config.toml
n_layer = 26
d_model = 192
n_head = 3
n_kv_head = 3
head_dim = 96
d_mlp = 1152
vocab_size = 8192
activation = "gelu"
norm = "layernorm"
norm_place = "pre"
norm_eps = 1e-05
positions = "learned"
qk_norm = false
attn_scale = 0.102
bias = "qkv"
tie_embeddings = true
parallel_block = true
init = "normal"
init_std_qkv = 0.0636
init_std_o = 0.0
init_std_up = 0.0636
init_std_down = 0.0
optimizer = "adamw"
lr = 0.00307
beta1 = 0.9
beta2 = 0.99
weight_decay = 0.12
lr_head = 0.0102
grad_clip = 1.0
warmup_steps = 513
schedule = "wsd"
decay_fraction = 0.658
decay_shape = "linear"
final_lr_fraction = 0.02
batch_tokens = [65536, 131072]
seq_len = 1024
doc_mask = true
z_loss = 0.0001
train_tokens = 619800000
steps = 6734
dataset = "wikipedia_en"
Each number is 500 + 50 x the weight over its row's rms, rounded and kept within 0 to 999. Layers, rows and columns count from 0. Numbers have three digits each. The size before them is the row's rms in percent of the matrix's.

# layer 11 MLP down, 192x1152, rms 0.125, rows 158-191, columns 384-575
102:418471567495476467447430486443444348430459499492454547474570496436513474527471506451547489547519431503476505453522449472488480476423516503529513518432481483461433465477419483487431504568487426493457457500653488719495425483485487476394480505506501439447429459494441421463420485524479505475513519524482413418500461396494525459431491449467412494400517396457481429493509461449427450516459454489440446536470496522445419497537433459505494568391518432496497509450490512456528492484412531448509560426534446473507547421444436542537495452496413527504471422387517532413492467486453464530
106:468512472515453488424474424431453573515430484575472513475530543495437594524502551488509546472428459364474532477475565561454472548461540498509426532585494488405512409457472516487415464490548465432579508506421565522438513540347514476541513534421486476497525469532505555492531475557549539458465496562515500496402545411479487523437536374570446523524420456516550326473477526565394367529515466469522450474464515496576466506537422520458486564487442516497493512450488515479500461520520516403537506485515452491511467565486526524503493466476550472580537517457409445462528481537384492469
056:534504653460522455474552467450415419501564571543495505559422475494526476502411528502478496583504534522424478519500389470478529506501499464533474495444363489530605541517470495546532570469530594562526502437483505478563502620537518485594502520546469517491523486389547594508517543615555522532487533572474504426488563440418489549459451495462571542519539423556538537496451463583605561449474503561505469545567476511576526498519437560504590485484511645536490557506537504429553537439380433554486517576461531480502531469533544451483483613515545483495571505409466502637403500498510486571
088:517481462509481468510426546522549503491459475489469457506432465438467391491469485491456467431499463402482461506454529482450407500528477599533301500469589470414514533586532458541455499523492416501528469470512513531524544424522529546545510527405493416517443485505424466482450514459550528481477563519449468540540533533553408450507534493521411483446447501622451456517528545494469421510519460495618468508481487548519530492542452434431418438474489502504496524386494486550535410521470495498501448486468451500507537500431470513501453543520550511563440486540519431438439471491492553491
103:391383427382491473521434574492457559538559504498548462476319521456515478505459585506475529561529514467541371508579359539463507545499508570518347557412527542606479518499471517469594545531453575430582493462553541325544469526441533607504520494479503524461403513448580523531521481492465551538514401548450493580530513467515419519515494512561479502574528475560619515452465557574533579476616508459626509507453524433461442526532452496470541427505467562518505514545592619481587517544554507529578487461454461505558579486535601496469538572546567571464482560474459425574546436519511574623
109:440533582472479464539437543482584497476515454596541509485488531551431538422456557511506462556511541539524464598544483451458650423519551486506505598570557514475463566577475544581516508453523513517457481436447534518552520517567541535560475554493579543459525523463502528643551518485561504523390431466521462574476571443588472505547560463524537423501423469490504500473460568473493489553566530592602517445495552503627522542539488477544628446532522499475439448558476500578490429552591476442543534502576522540522549642540519516430527506528501527540527532559520454524488501534518569563
105:516470457543551528580480537512452570461558459570463525499559479488532509543575537567593529465573512564545506563425483491461459561525540452482511521593503585614584536524487578469522543497441497417474548530546556477530531499377571621550460592523544541548509476455553570421437412449573484468563459496418657554452496470543421592542437518514504488537463543538575570461459607632526532549549568521474481480463569468591564508530594494485527433621518586552545519502438499600462450528573491464426501567518479574465501542540544532452622591519462495503591503510555572522539458519542442463
088:459542557567539458481565463545378578600537485496486557541510536503577516478515553486551465519560465481529688546486622517487390490469477497400732442531542499539548536506545459525462460543446518559507520570544519464462576337451434542448477520517423584508529497480577444463528443500576501541445556456477564549554502450472527494497550571499473463520548507591549477446487519486483478506525495522458451469496507467488481529550567431581451473579541419425457523431452423527414558573457441571508580505567480486504532534468548474508537482502458511464461430519524448469550485429543508429
128:523457418542544555537551609576574573534494547528491544508602558498504554570580574552542507488509507523415523624557444467498532546621529559501519526552473522512480555490487545495545624531485502579524535484507515561569533529527576575479525544571596483485451497483542489510469526601494450557547429489516516574511508490559484570466558498452522526510504527495503539536544502523527562398544466515513602546575564497473621476520557540641583456511488487493581607514493508525519441578518490489520529615535521501408501506581485578516546546463601476517442607535438530462510494472457477573
097:600532490559553555500413527500566553435443491473501534493534579478390468563505474538431433532507494465517446463457627503597561405527508408439574501504601464494568567464483511477458473527532432522477458463615542663539525494582554527596494564463517531565517445502423474488494420538503506491475401419451536462543446432470446617485578482437463597423513467497515513537532586571567491499510565478512559411452464526572518548544599486595512594461540536441500448497430549427473569456535482517511512475451463490469571526505525491441488508566430503473512484561615502504535441521437514503
093:558467658470609468473552517450443528428525470546503516541472515531517498514414482503542523497490471454540515489554377475458511502473484507464541600493485430567508535496457529490489535436458612521464482426479502567483575549442476495545484537478488444526521508459515508508529514507503489556412449505415497463544454417460528444431451507445484475469501568512560494448400484476498458480633452472574591499539526435470561406513496571523483432546481568482470478489509515504500511518545540564528402495503591516500527487484543474495516505549457545481453554437527470526453446470465567616
112:502567660470546492564526558516571593532512501515474503437462460501482561517632621557531531542429454497517450512513554544528554526568635500425567497508594578595547519499517587473536500451556482429513521489488574521494534494469473582442497530527502499526516482561537519558483521455521448579325493534489507517452507487556439478561502550450489410569452509515442595549566480529504466507553493481472559413586523475416433533545525422410526482493513480550520552546600443475527418608531469537503516500497560498505595585488601542457531548480515516538513581485567479503480545562592547481
051:560483612510491469497468502424411398545510519474480523535475473462516493488487544454528489546498506494495511519503406461480607543478505420474519447403316465489434493461420466567560594466496595518537502378547475622526441578492430441581467767482505503476506509466521500526502443579516500480488501476496461339426509431423462497476467496475562519437496438549523576505484419521588550489462478532500496552547491486509543495508426568501573499408540610504483504520558510409553540416389494477405499524511542443486527453589461551510494572469539494539489525399474508626449487549515469630
099:524536502521506497584515470519567610530539560504489482450545503475423530498537499561552496549574497637495435566539560530476529566517516404460503543657556470475523489474488563486548578456554517520460520468456529546468537479522577556539526440506577579672488479430443520438500504511500533530638522519487535545497490416550476496492511558500452490530518588528552547447619556476500490475499574518347517495501525484623498512521537629450555517539533476536544477493543417500514493570590459494491503601429543551496473448434524545478525723533420521534574502499430470559563502443446436440
103:503446498503532507483427535461470475506534587500494453577521489501576435510471576490471504472442525578472347474491484487404507475471453555524509545455460436455618514472460526498484515537420478525509518536412507406584577549470451542512447586496533566444413491489457388548502545495511528518503490478510546462535513517413581532445465537475608491465496464508579527485454543571588504541466502542498448555457581511451467478479515462526519420465483488515495467548514533496552481474540508578556468519545549446458518440487604477496505556495462501549488512447401513564509483471471498561
089:630548465534458503523519464547525535487478519528504513524476466521481540481521568509474465459490472430447408515458674596499430512484502562449514642504582437521467530541449570555488486387512485438541497453403506602448495603363444586555506525480467505676403474496596508458551499424492547529545544376552488532508453654522483515491540454459544470451508531521470536520471480502422510498546420543475480447419429496577450451471567506479478395545490500481436539522536473571437426508602514501408550496618545502538475485461497549474432492474557496556465462584653520433537546594594487389
104:508514417503556537525549449532446507642587599492552487541562547503463492595490543532567511445563404550440526525488518568571442560521449417437471514487584508548538524507509482560473462460517549420457528532468507529473562667570572506529484519495499471505544505535473512563478511542488489519461483485486539502589608424521491498531543494468545465544529508549517476546423598517517533490508494502466589472543523491514623554499553456476512570574504558496535521443522497578436556598569497469500532535548486538531505536567618455477527417573566493507461551468551507477562519506572412471
099:416442431537511519438508492431441510473393502491514571492512448458491499536508479474483519533492527341505572517517470524506566532454476501512411522458504512500459425440545479461453483484510471511539525507470446591439492551494477451455582438490467526486469499559470395407433552513523479445550491499473507410528453480439521574489569420465471413474504531455448480560391423491444420478553525500501559524504447425459441502395535496498469587522507516465540535475477457362540477521504573569468440435493504489502444510499446610619519514453514433508508493445450529436472560516392519514
103:537512505501497479549500476560479530520522561490517451513551579484527562618478452570465527607509421421472525476532599494525568497567463506502579490514578487598596443512528542512499512530496470433586462463621571518483504570529510466515444572493573498532580519551493515446493443501589493608431478503517514577572539473493499575521588481516482552487512515475591557515466556591508542481539509508489562467598519417545510520526616447479542357552490482477458473578510434528502486546512493497497532518543552494509532552477508483524579626476649532519538533528526521508567485465474447466
090:536544339407491552553473537500470612527386457464499443519537524504514456517410611469506477541482537477588551517462551436571429452434401591546468520403625522446493420552479530516493513481557476541537495552675516550494497477460457452497501508522464482637555494446466494523576436537521446486547483545442529471522522606454570511514544606493444422520519545493462488394582468520535522487541448472583479529498457519631393631512523491526492539525484427475519577492499488409468490487543452622494436536548458487546476466595480569433523438485434494525510499537490446475502560499447539536
100:536491554510502442472473311513476539534555491455457501500563538472462412440326495445443473464499463546509575464547433514436520494457380584518555512477594584505415518541490489420493487479546461490471497522560480485572422502536509531535463407498505477476487481448504395541517478488516489443468467555430438514561585529459551472475585437521502462495528463597508483474455487405456442535486480505433571561538527440487454462528499521414509506556501501436452518420522458503492521494472490484480439496564490513453569510399530421523462562428523576556473498499383446533475476416502461393
102:549484453548524520437512494431385487450558509356508475419390486559451594554491391471482492513473452499436454495492565551502489503480536518513491468570556588558506537551572597518450448475485538539516435444614502439404490484569484381568522525494455440495610546572589542391400551489481523478558456508428498493397554484470491502534557484460433475498518542517454568548419405519462553507550508471568532466629516421498576572572460451534522571572453481594488498438462501526392504563554517524402381498550465555533473578503509517594521411449540515631537475420405496484491560487547529480
099:557536505447510513494499450489492592511454472540472505499549491583458643405502483468468451547527486435514544560500551509498517505447514482483479561556481590512515482482582547558479524502510523468490583527651524475449491531526529535553421641498488497504505473496450497460413429485562546512380444578440512453452502416559423544498552473463466513536494501509498459496415446541530499569456556475411551467446518471582480540474613410556540473428523473473478519444483437462511454526597461545652409525500559481488482554528483594476497494535583520509511392506632551534511422482512465459
096:480435527681507559496560540455493451584459467541468597523437545567445582438495585519513531468486456467519593465501486484433452457516507512485585422615505467537546504471528466606554488487519473442535486547397469650559514489416528547535455493474560501537354467553457470544468547447576588500460484458536467515522478451486543565490579493561494413481589487481466488478476551476498548460482516495549483539470517521466502475467564582544516555562498495489467515510441403506492482503484475532610471502407514542484500580521545456510450566538447480553497511572542471445545464514517620518
135:390521533514475447468495442442462351435449473518475500472500444470490494506486451436479537492471456467513531488491396539518445507444500446484462525434422521463484442501451383472419488507504448449503488481433451419507424493432483461438473551496447443503441522540414482494486502450510487456443560523485418438477435470447510423405472434445462496457468411424423425547508450427469453511472417478416464509491431507456435439457442442475493556435491464508508459448463519459494465437423528468525475399515432461507560434432405507483500458448430486505459409430563512411463485510501416439
092:521424530495560491462522455506503449590513540494461477539491559467502509410380419522447548455517537497536513547481574506509513482554488593482549539425476523399506517459499490597402477472594461527564477498471441500558419577588447428480467508490529426469548485601497536446579516459588496555510510559571506481496497416533519520450425545397554523476516538501493474429474520468513494498460450536483597502592473505433389443473395526501480570517496461628454492461531569495557470519555540513487489453489465542421532469480508443507473346554479481439493527434526499496602546468560539496
095:593531453486576517507534448494526506516517523555555484525335594499514576469499514530513495554502568523443448524497512490497488427509589481433460515526603427473539526531554523467543574517505525545540501535489482497607471356515489448538562475506477580512579480559535598549500525536484445525523509492534560628519444558578504501492574530508514448565489448474551504549515491505490576510512517500464584481507538397551497566445543503588600359552487496517500566528529456545530471498506460545601465539521537511523548469449523461573505446498578451471484510476491525580503549540620512414
096:482499562467507525555506613338460553508519579483457438488538560516446517525529443530530541479469511515537461507495581520524393386480517646452616491517456471536533513502451491537456495498505472608502447585487454498601479533506586541504510422570536542567547546517433465466592575439581491534458579521457507413511523502540476549503546533521492512545401590498553441549457457451476481517493483561432493444445500538527452435426536517530636482530519465500469451613512495432453510512469464470574542475431450469499494539513531544400550436548453464505509541530448590488568583478430619537
080:524536551462564557624544451525505430492576560544539529474433464501477517546442423619642481567518518565519596501436466508565520549612515418492490481500508544480419545509505439585549576526537505504488460540526452534514572531550516579487503538466517536539557483588434521499499478523480527578381430484508590578501490380453498554528436498488476548547486477516484529580578531521569523479525559476408551536570536508440570482503533502461511438459512540492490452538494469495477408447366551511532499519496523414488562536442492469653487474439590477545501494517455530544464577466459436456
096:530442459570480523466498524496423461476539513483509514485504488490599508517481450489469419381419540568457509542467573503545555526533584539566382605556481551526503523466493494415519630453464465461489458591534464669477495529460443577509510555522505501469443536361467463460582474542502512504443482531579465494544534429531489477452473444492581545423440545465509421599452542493454473526572458550524439464450537499504521469439545573470433473453497543461556543606526561400543527494577537518552537485636514504489516524535436410426479416541572473394564534488495503534548394490486521594
112:532529584515452470423478498535470517459601537581496551523545506394515407466444546493376531525595475513563556465496458526629382470428392336528430523447458507498418489513598533456528518492361528451508533489497435427448555420551512512522449436499487424481494468365484538510434526387532478528488495534559519515499515560489540540533537457486469503530489453497456495518531461493479497477514506483517479617487510464430530469481477500516502453635476493571468562438509526393535610507433546503472482474459460483445567506501466454544532583483457594474562508518531480506509415606504548451
106:510527414445499532514557391428514447434508561513499510516519484508506655498424411461479485342467538603545530465467530525432503537494527475518509395446404579528542418455499491494508535465428444515507493553454452507444443542565474479466530561527483397551623504526539499432544573551517562518515460537441469515494466553490557551441314476463426497484570463474579437515456489507533450538501406483365636480562445540496530468535511564482505445478473517499485448491519532466485485494478580451487524506407450549506499461497435586471445594486516489434520483395437484538457479505457412413
078:516468488493530449485585384589510541441464486572488457506529478467519488503473519551480495446490401487501453463452548486539461622539483438429555486536548522533468487476466543477466480493514411513484533581472495402560466369572534496396543462413527494532459497471472416426427454437527477585445425532470584632467433448500464492527429490544390537546522571539494412520470512453472429507497538414460704503559529476345482467561496457479562510470550405502450529467461489514492386567533518513495598533431535403560526516435492530594479559584442526528488407499535528516496488549516397348
096:487579553493503495540489585477527520552517547509505557456539519530519571519593550523548486541477601581467535445522499447431481496571512427461507468580508482528537496486528509492630594482564588543496523504491454425488582576539482508460463456477504468494567529450550490461504555506488461538517543526487561522470455485544420516514443602505489491524504491427595506494505549476547422538526546515488504541543494488424422482483519522533529444560495593569512478596538519409523384527413485526608539564477516475453537531557550538561518521547448469458622505487485509540499610550491484627